{
  "num_hidden_layers": 17,
  "hidden_size": 224,
  "num_attention_heads": 4,
  "num_key_value_heads": 4,
  "head_dim": 64,
  "intermediate_size": 896,
  "vocab_size": 6951,
  "hidden_act": "squared_relu",
  "norm": "rmsnorm",
  "norm_place": "peri",
  "norm_eps": 1e-05,
  "positions": "rope",
  "rope_theta": 371000.0,
  "rope_fraction": 0.75,
  "qk_norm": true,
  "attn_scale": 0.202,
  "bias": "none",
  "tie_word_embeddings": false,
  "parallel_block": false,
  "extras": ["local attention windows", "shifted keys", "gated attention", "short convolutions", "capped logits"],
  "init": "normal",
  "init_std_qkv": 0.0381,
  "init_std_o": 0.00611,
  "init_std_up": 0.0381,
  "init_std_down": 0.00327,
  "optimizer": "muon_variant",
  "learning_rate": 0.00344,
  "lr_mult_down": 2.0,
  "beta1": 0.9,
  "lr_head": 0.00914,
  "max_grad_norm": 0.5,
  "warmup_steps": 24,
  "schedule": "wsd",
  "decay_fraction": 0.632,
  "decay_shape": "linear",
  "final_lr_fraction": 0.0,
  "batch_tokens": [65536, 131072],
  "max_seq_len": 2048,
  "doc_mask": true,
  "train_tokens": 709300000,
  "max_steps": 7485,
  "dataset": "wikipedia_en"
}
Each number is 500 + 50 x the weight over its row's rms, rounded and kept within 0 to 999. Layers, rows and columns count from 0. Numbers have three digits each. The size before them is the row's rms in percent of the matrix's.

# k: layer 13 attention key, 256x224, rms 0.149, rows 46-65, columns 32-63
# q: layer 13 attention query, 256x224, rms 0.142, rows 47-66, columns 32-63
# v: layer 13 attention value, 256x224, rms 0.151, rows 0-63, columns 32-63
# o: layer 13 attention output (transposed), 256x224, rms 0.125, rows 0-63, columns 32-63
k46 133:524567557386506471464395451450500522462457547513510452485554425554496458477539527445466490455489
q47 127:476466529433394567486475419477404434456458396504427491569580561498455496467443600410501545541531
k47 134:487480518458386576475474408466412448467462399519429481562585560512439499460438636412475563536532
q48 131:450497499552459503572585431537607530452482500539637509528474445447428533571457524599543566495565
k48 142:452487468554496486585587433544591506461468484536614516532489447464423504587459518614537552511545
q49 139:525390382516535436534659479577423501494509533497560513474562460463565456487516590551514444470527
k49 147:496409391518536456540667473577413482502520512502533509483554458489554452494511594553514432469500
q50 122:448457584404445561466378493556438451502560643448495506565547497476571520585414430466544498423562
k50 130:447480592449462541458419485566448451514562642462497509555555484491559520584403437449548498389548
q51 139:557521558535519542483491570422512628510493580540622553471456475504472507437461629468489492568453
k51 147:576532604523514524483508563429517659508494568564606541484477477518471514436454626454488484567433
q52 133:444438479432545492565560484555537573538444519491467518441536446453542541530562482564480504479519
k52 140:430431492435552484560591486556527555545450519505449519455536458465561519529576483569489497488524
q53 136:489517562606430580447535509576480500599590500590420511503491450490471467515403547494475454557509
k53 151:489507548584417573451538530572453495597580504599421499492499450472473472525405560460478455555513
q54 127:515489467583442518457548537498504557496499312517527457409550497534495522581498541474515514429540
k54 133:498495474582451503451574538487508564504484325518525457426546498541491516575494554482518521431550
q55 123:436504587499556413482553445513456543532493462412575578446425531522470479462489434549520555574442
k55 130:454498564496584402476562460504455539523500467413579574459425517501486485469483451563528548576437
q56 131:609462455463590596464407478484517488554499496379469508480532546516443531501556454559508636550485
k56 139:607478437474591600465418475477526494548489479384468514482544535493439519504561443552521634559490
q57 135:503531490502454502455454574548475520528454463462456439483459451455546500504502515404470548473507
k57 150:508526460517476514459465576539451532514446483483448446498450447462549486525503519396454565476498
q58 127:486525515453370526442553518477573484567542423503520464516498567530534549494393463514496547457490
k58 142:494526505454375532447556476471572471560550430508511475525489571527537569471403468537490543464478
q59 127:574518466520470476494538570562468429485445414426443516399424453469468470505453488430542457511647
k59 129:565527464536449485486548563567458440490426428416428528394428463495473466507470465424543471503627
q60 131:563408575460563493434562473509447528490487464509545546595506528426473451469468495482490538384486
k60 144:536407594470568489422571451495426525472488491525546545599510536433495443464465493479482527401488
q61 129:493466545486467525483482452454557676537444489538546505419524474480443520533393467565468502540480
k61 139:515480549475466555489483450464546661536455490547549493425528490486434518545421496563443495533456
q62 134:525462555542420511437446514578485394503514550520548510500572448515419491511486469420497511478425
k62 143:527453549553448520445449508570484404503514568527546495497576433506433491512482480416498504478440
q63 134:523573378482564544589635538494527424495523411497482587530572519512443511551595523554431452410427
k63 144:525553387478564528593640544479524435496531442516489589528559491502441493553576498572433463409432
v0 104:509537527528519437552453490580524455437521358494431455444443538597530540457458451513484475433483
o0 102:508442475430483501511524520468449466498525427423517487517477487484531509452579533435455500574481
v1 101:406577459445533467469494480422463500510491461533550422544527533540488460481609508608491404404524
o1 100:471434488419492511509472543486500472522454458518463528510482593429492563382482509458612526501459
v2 098:486433516474520454519506447519498504556507572458580458421450498545407506522401502519513544482530
o2 096:500536599526439496454468514459480540559519446483565583527490544438509569452534507445509502512575
v3 102:555568564426522570504536597507465482567426502521527558530541479562423361438572475529528491530467
o3 099:575520518443488532547532438554428512440495442505475515503492460487476516455467389509488512534497
v4 101:443520456585495455426503436550595433468578460473486512433460487473499437552446514499548490471559
o4 099:679448398446605550554539508520481554507458548497499531609640495370462479454533463592516461454493
v5 103:528427489492500611626480453557418560398469511523577520402480482508623463459514411479460483533486
o5 104:457465546533552432478520472531499458523507451472452507414485479434377550409503516548490528588520
v6 104:490574446557522590472502547456494506451512513485478367519475464414437484499534576508524444546413
o6 097:482537529427407491506534497500494416417522509607584533454437501425547559557534433504531542417453
v7 102:499497479541507536502497548531492488604560416447461448574441442488643459497558495486558520510532
o7 101:551464456491534523434555457477519526504532539496553511515514483553427526444465520467538520455447
v8 098:454505540518560510477509511541570544490579507461563450404489548461526471522529558480397481514595
o8 097:488463477548576522513402536495558537450404466511453527515504556638526535491523472451535563523496
v9 103:453498542479442382583504565545476482470481502532493607509369424456510490487463483436514497485519
o9 101:466501610563515515400502467550519537489466445447454494452520474492533530520551462477583487442476
v10 099:481422510509515519509502456480522521530493524469429519513477549560466511589553460501583528489561
o10 101:499470491492530488479406573480480525480486447503413592547429435464546440399501513443459540423443
v11 100:506476523507422465485546447552509564400440445560599439504518513555511461511475458535531446504367
o11 095:461349458476536431516444484462459470530587489630587486506468519521478436528504544496513504550494
v12 105:406503432422470530526543430381439517524440442582506524486516477526549600448545430486461442435550
o12 105:449556460447553481501508447501566416501589502527525523528486527476498480478465459509502433473561
v13 102:466497562564524473489509519454426504588505513438537436455528462361566457509539487535480524451502
o13 102:590538466452543514534484600496525576530507513561527534580501561529418572490483476558527470433547
v14 103:576539574476495560537488526453542548432546499453542457496489544504444466488480427477522450393524
o14 101:479504396500591482488551422525505573551440500484578565606523488455476504515497470544545649512412
v15 099:519433522498555522517525569555528500571470474484533463605452479538476637556513520468436594440447
o15 099:527468423511588534454540494525499454470542499471490498499553618466492516422393527427475562480520
v16 104:557395506439549470453460490506577458387526536588496440391496516544439505536473564504470560458574
o16 103:513517531475557467498610561491456594423552479497499486545480513540483481497492394593542457592508
v17 100:508484501621494517519471502447478495497544547493517553502621578550460477614470453500594616544474
o17 096:515488502470590574429657441485505494489501445525481473489440526467576477465510569547395489432602
v18 098:484534475474526583417447510471501422474542589504480503474408422611509506572523520595532354422509
o18 097:453493494501391596495605519494548529509615490534524445493608516456459498527491549463511614560496
v19 098:546515573545454581637450484465645513500559476530444419507530470409472541495573601520570474531560
o19 099:464480509401621488415478441523412395492547593422571565492427467473491517462504464496565465491548
v20 098:509544528497505433543498454522578491416533450418442587559533377382583493593486515445513558451471
o20 096:476500474454543526493442471524461541419439536530549449454433471405493498527609508521517540495470
v21 104:556476480541508512526536496432505505448449469540433490563577605489498533451490478409545504517409
o21 106:611495582450502551564434464577404545434609506502454487443488375471485501567463508553497520488557
v22 103:470444491571458461503453429475555547531495565481487481519470432428531532448567486453477547552467
o22 100:556517613597558578585369557436497428503410451529468550444474489573490533539495450514507500528553
v23 107:536492467555567562436494477515501489500478425381553450522510519409577559540507388448490470570511
o23 100:487481513546351363569533460426457423494499549555522528492502430500481513490533616578443478530496
v24 099:442501508486570527418476511425502444472401512440521518546449401492549574518503504467565451538518
o24 097:495484489522451465581505414462559513459522485489535535504528515463505520376439516518433426613428
v25 104:508509534394463454548498467424447551661452517537462511509493526562546463516462573475544506461451
o25 101:566501532580435571426486565534513390551506469486536542521474498449474576524470421545518427468456
v26 095:417525498518492505506489584465608499455510407495551553642390503589441480464459525530412561573553
o26 099:486453533530526397573604517541475414532553517450548480570498580459615510492518544562539489487426
v27 104:481554510478555401486476565441489486566475496584467466466523455507553523500550603523501461537580
o27 101:499452468495603488532481515621422357485545411473429525485583593538494396504435482498541430516440
v28 101:540527552402460593516526488449478505450473490489484705499478459543483540490540567531456611442552
o28 102:559517512484590497595513400519524530491401359483536492466438525513526415542480521474588516474488
v29 103:459551504544543486459501442446484530493538541506430476459482473593504490501543505563501468559436
o29 100:540625512511575539551455437528521510515421439526543486480452499559485550501531573464498555465525
v30 104:510526491460514448505482418503556618638460479415469463535540410477549476445468491477585465476475
o30 101:518467518488481488451522661502454472456458431519508495483515581585598497564483463492473462499438
v31 097:518553518538447550585496504440523463500534449577462584505482548588451556508416478446520424554483
o31 101:509558421638566482519553506541502516480470498519525525529529503493551457547527528514500456500599
v32 101:472553472563483516464527565483547544466546442496457598469473498487609471491547611477463450494501
o32 101:479522496434517401468449562493406510489608435461450511617500519538501574530433463482562561509500
v33 104:503514514428496526582453524524554470450620518494502555538499577377501557617459520577517550566542
o33 101:429590486396585527470540444491536470507521487507538535488456513434532430512528493495492500467500
v34 097:492465468471478558431474525513526524586492519556480540445480527409477583435531464450569564504546
o34 097:543549530416604461548547496506599470457515539484454505440447550517486496467549505489472565480531
v35 106:473479489528519551575527536513540566502538537495479600443537436510516439576462460538489476450518
o35 106:515531485525566479468457493488539449504558540497440551443396520509557463486478484429414571544514
v36 102:463478474438480501497498596603527498468482488580552521523489517514514435570551526474460461589591
o36 103:519443516564527496495596521475514560490424468489416538480467472514493472556475571443437471446469
v37 101:491509574477525545496523447575459417521382444568444498450548579504442548504535457549498370540539
o37 101:483496560521558469492486492512525499567602512493531511484527440536483510558595563504520520429549
v38 100:497492546435540515418478555471472557533466576409419453490431496472510469538513470575530461528525
o38 092:487453506476503494570515529494553418483409544463524456469511488499424532570505562382503454536494
v39 102:517533516467555480534522505523626588576574510501430530517466503499399446465502512453483413462433
o39 098:415494497505397533504449486539500503562449481465499478493439521506570495481504435578515525527493
v40 104:498548409501511496473431522446563501548525454524525575518607542550463533552457492486495468485568
o40 099:502467493490523429531582555471491565427480474550444409464426479469500455443521430488503567486544
v41 106:502551558500491415454538460467493515524504487583573572454539544499474493472571521579533471526402
o41 101:474514439519473633536456580490457505478398432539534467543435509506501451429468430497498542517561
v42 105:498527496501539422568517552415508459495553543445570483468610447447463528506503413482483528491486
o42 100:498471479523464472452424453555457478523409509467536439520495518453487408520584415556471510500468
v43 100:431547457553506456500501430476430549429470540480449550442440609505560513451477459571467429426495
o43 096:533538500505472478558442481531431479571517463627488445446579519486524551511479593541484439573529
v44 101:528481508536454445522461397504528489486527568435520481472425510390485530536527561505537410442508
o44 099:504545460480554503509474521457461583473466468514447568567553502490499495511548500432551515575598
v45 105:483492528430465544482505513451542514531431567513451556488575492402446548489505526548373502523492
o45 102:506539501509570532512444552441519469560501371497496502619456529478447487464442508428459564406493
v46 101:414520538489491497453503509503600473507437504469498541547504434475464622428492556596491507436532
o46 102:562514492546473509415535490480524418490462569453456510484524492492487479479545514526413560536445
v47 104:552517515546477533451497565570511558563472458540532517538578438485510555471381460564492470472435
o47 099:504500468452457448519527447531463437526549453452437525408432565448413457432567426507489439482528
v48 101:552555513509490461515538566587531462456508507555518439461512443519587444445469488506491498407459
o48 102:508584573599502483479444480513466502468578531528561555517466441407482505517561490534473424525427
v49 103:523613499448490476582518394432478557534489518486542502609514458454547463608510525497514421498485
o49 103:474501526449516535480526441526567553464470456446496565479443538500523504464422486418468473532443
v50 101:482575453400468456506479475463417515357497508422433528587558494554480529390454435531526534402584
o50 099:523457414491462473460543462550482481518488457491450475525328461512563458567519472527526531490607
v51 101:549451485467513552501511499468536477557461469514557458432517572658551483526537458522376514443430
o51 101:483521424560494441471463451506487519467571468451498507411466551492513550507622483421551509469517
v52 101:532521470488562521551525516407460519420542477523522475530464527449560582358520456429493494539503
o52 100:410532562518434403512452425554544510533399583446498571441494569519396460618499417519436532387548
v53 102:449462493417520453468526489531492550510599537479567484446645446503444525481445496500568470536442
o53 100:593465501586431565517482478531531429502491461494486425532498522466597491467549427449480488488507
v54 100:539522451489524503547515485479486459508457429468487459500465458546456511498421418554527604487481
o54 102:483516441590464514441506442524418443401514502457506452514400414537477567529503534496417513418459
v55 098:646453575471516509481433485494555453494506532387566512536578544446510465494474502477516508529585
o55 100:420492567511563456476510497469494596573585434486481458407429474521479569493508451508539492555437
v56 103:506486505526464473459562477535542511423534684400535450511489568472514411440617474472443503562479
o56 102:583474479501400592511511462436452441550462528485546548521428536537577549534554513474442503521507
v57 101:557504522520558408384541526385482530466436479466530499479524541528520595659532493549546482460455
o57 099:466410521587513487531510482578580508518476370537600451497408506521411471435499466511507534576493
v58 101:582563463528509535500549461464585568580492581494508526602418525516549468532469470480490450541509
o58 096:565531510514469470517443646527423438442528487526446512456571491524451511534448504480525589440563
v59 097:468414483497521493493517527454494472416501508593466482525591496484453435460548390567434531520507
o59 098:498555494495504391472532470508468590448472428427544484539527444511543580517468416567470442464505
v60 102:531500521473518517554505487482449482426399440530526503472551482517510286544466478487500579550445
o60 097:479563486587501457486467486552517550447546438579514476467476420479431541473430417435579452485490
v61 103:521551490494560476457435481541342485431476487490487538471564486476502511486538451456518521515482
o61 102:537560351565497589613647453512613591500500465467455469478450542588490541528514468524496473510575
v62 103:498518455426500441433519455468426491488504510570576508451473484430485606532432468469435456526532
o62 102:569477483476459462517469550502526550521452463482438530543468495467522490476563435447531545512462
v63 106:453398531500516579460494432505536487507507507455431515527515467518500516464516556463463412495516
o63 107:509474513483450469490421457491523475518509467472493571493557506428514494517457538560487477495426
q64 019:522451627482392421559570540507450503403516516536491493577489599495469489563469483526493531410502
k64 043:482496546545571480555497509545576507429549534522553491522398538496512517455548482397576473527512
q65 021:460543559458453503533529561538546545462469621583458443528486522584471538425463563502541420524537
k65 026:411475430585500587514517391492544534438563481486479471568422566475557543444583480467427485536513
q66 032:476546412553530551453558454492574479492488485460588508419543463517512511534505474504491511571488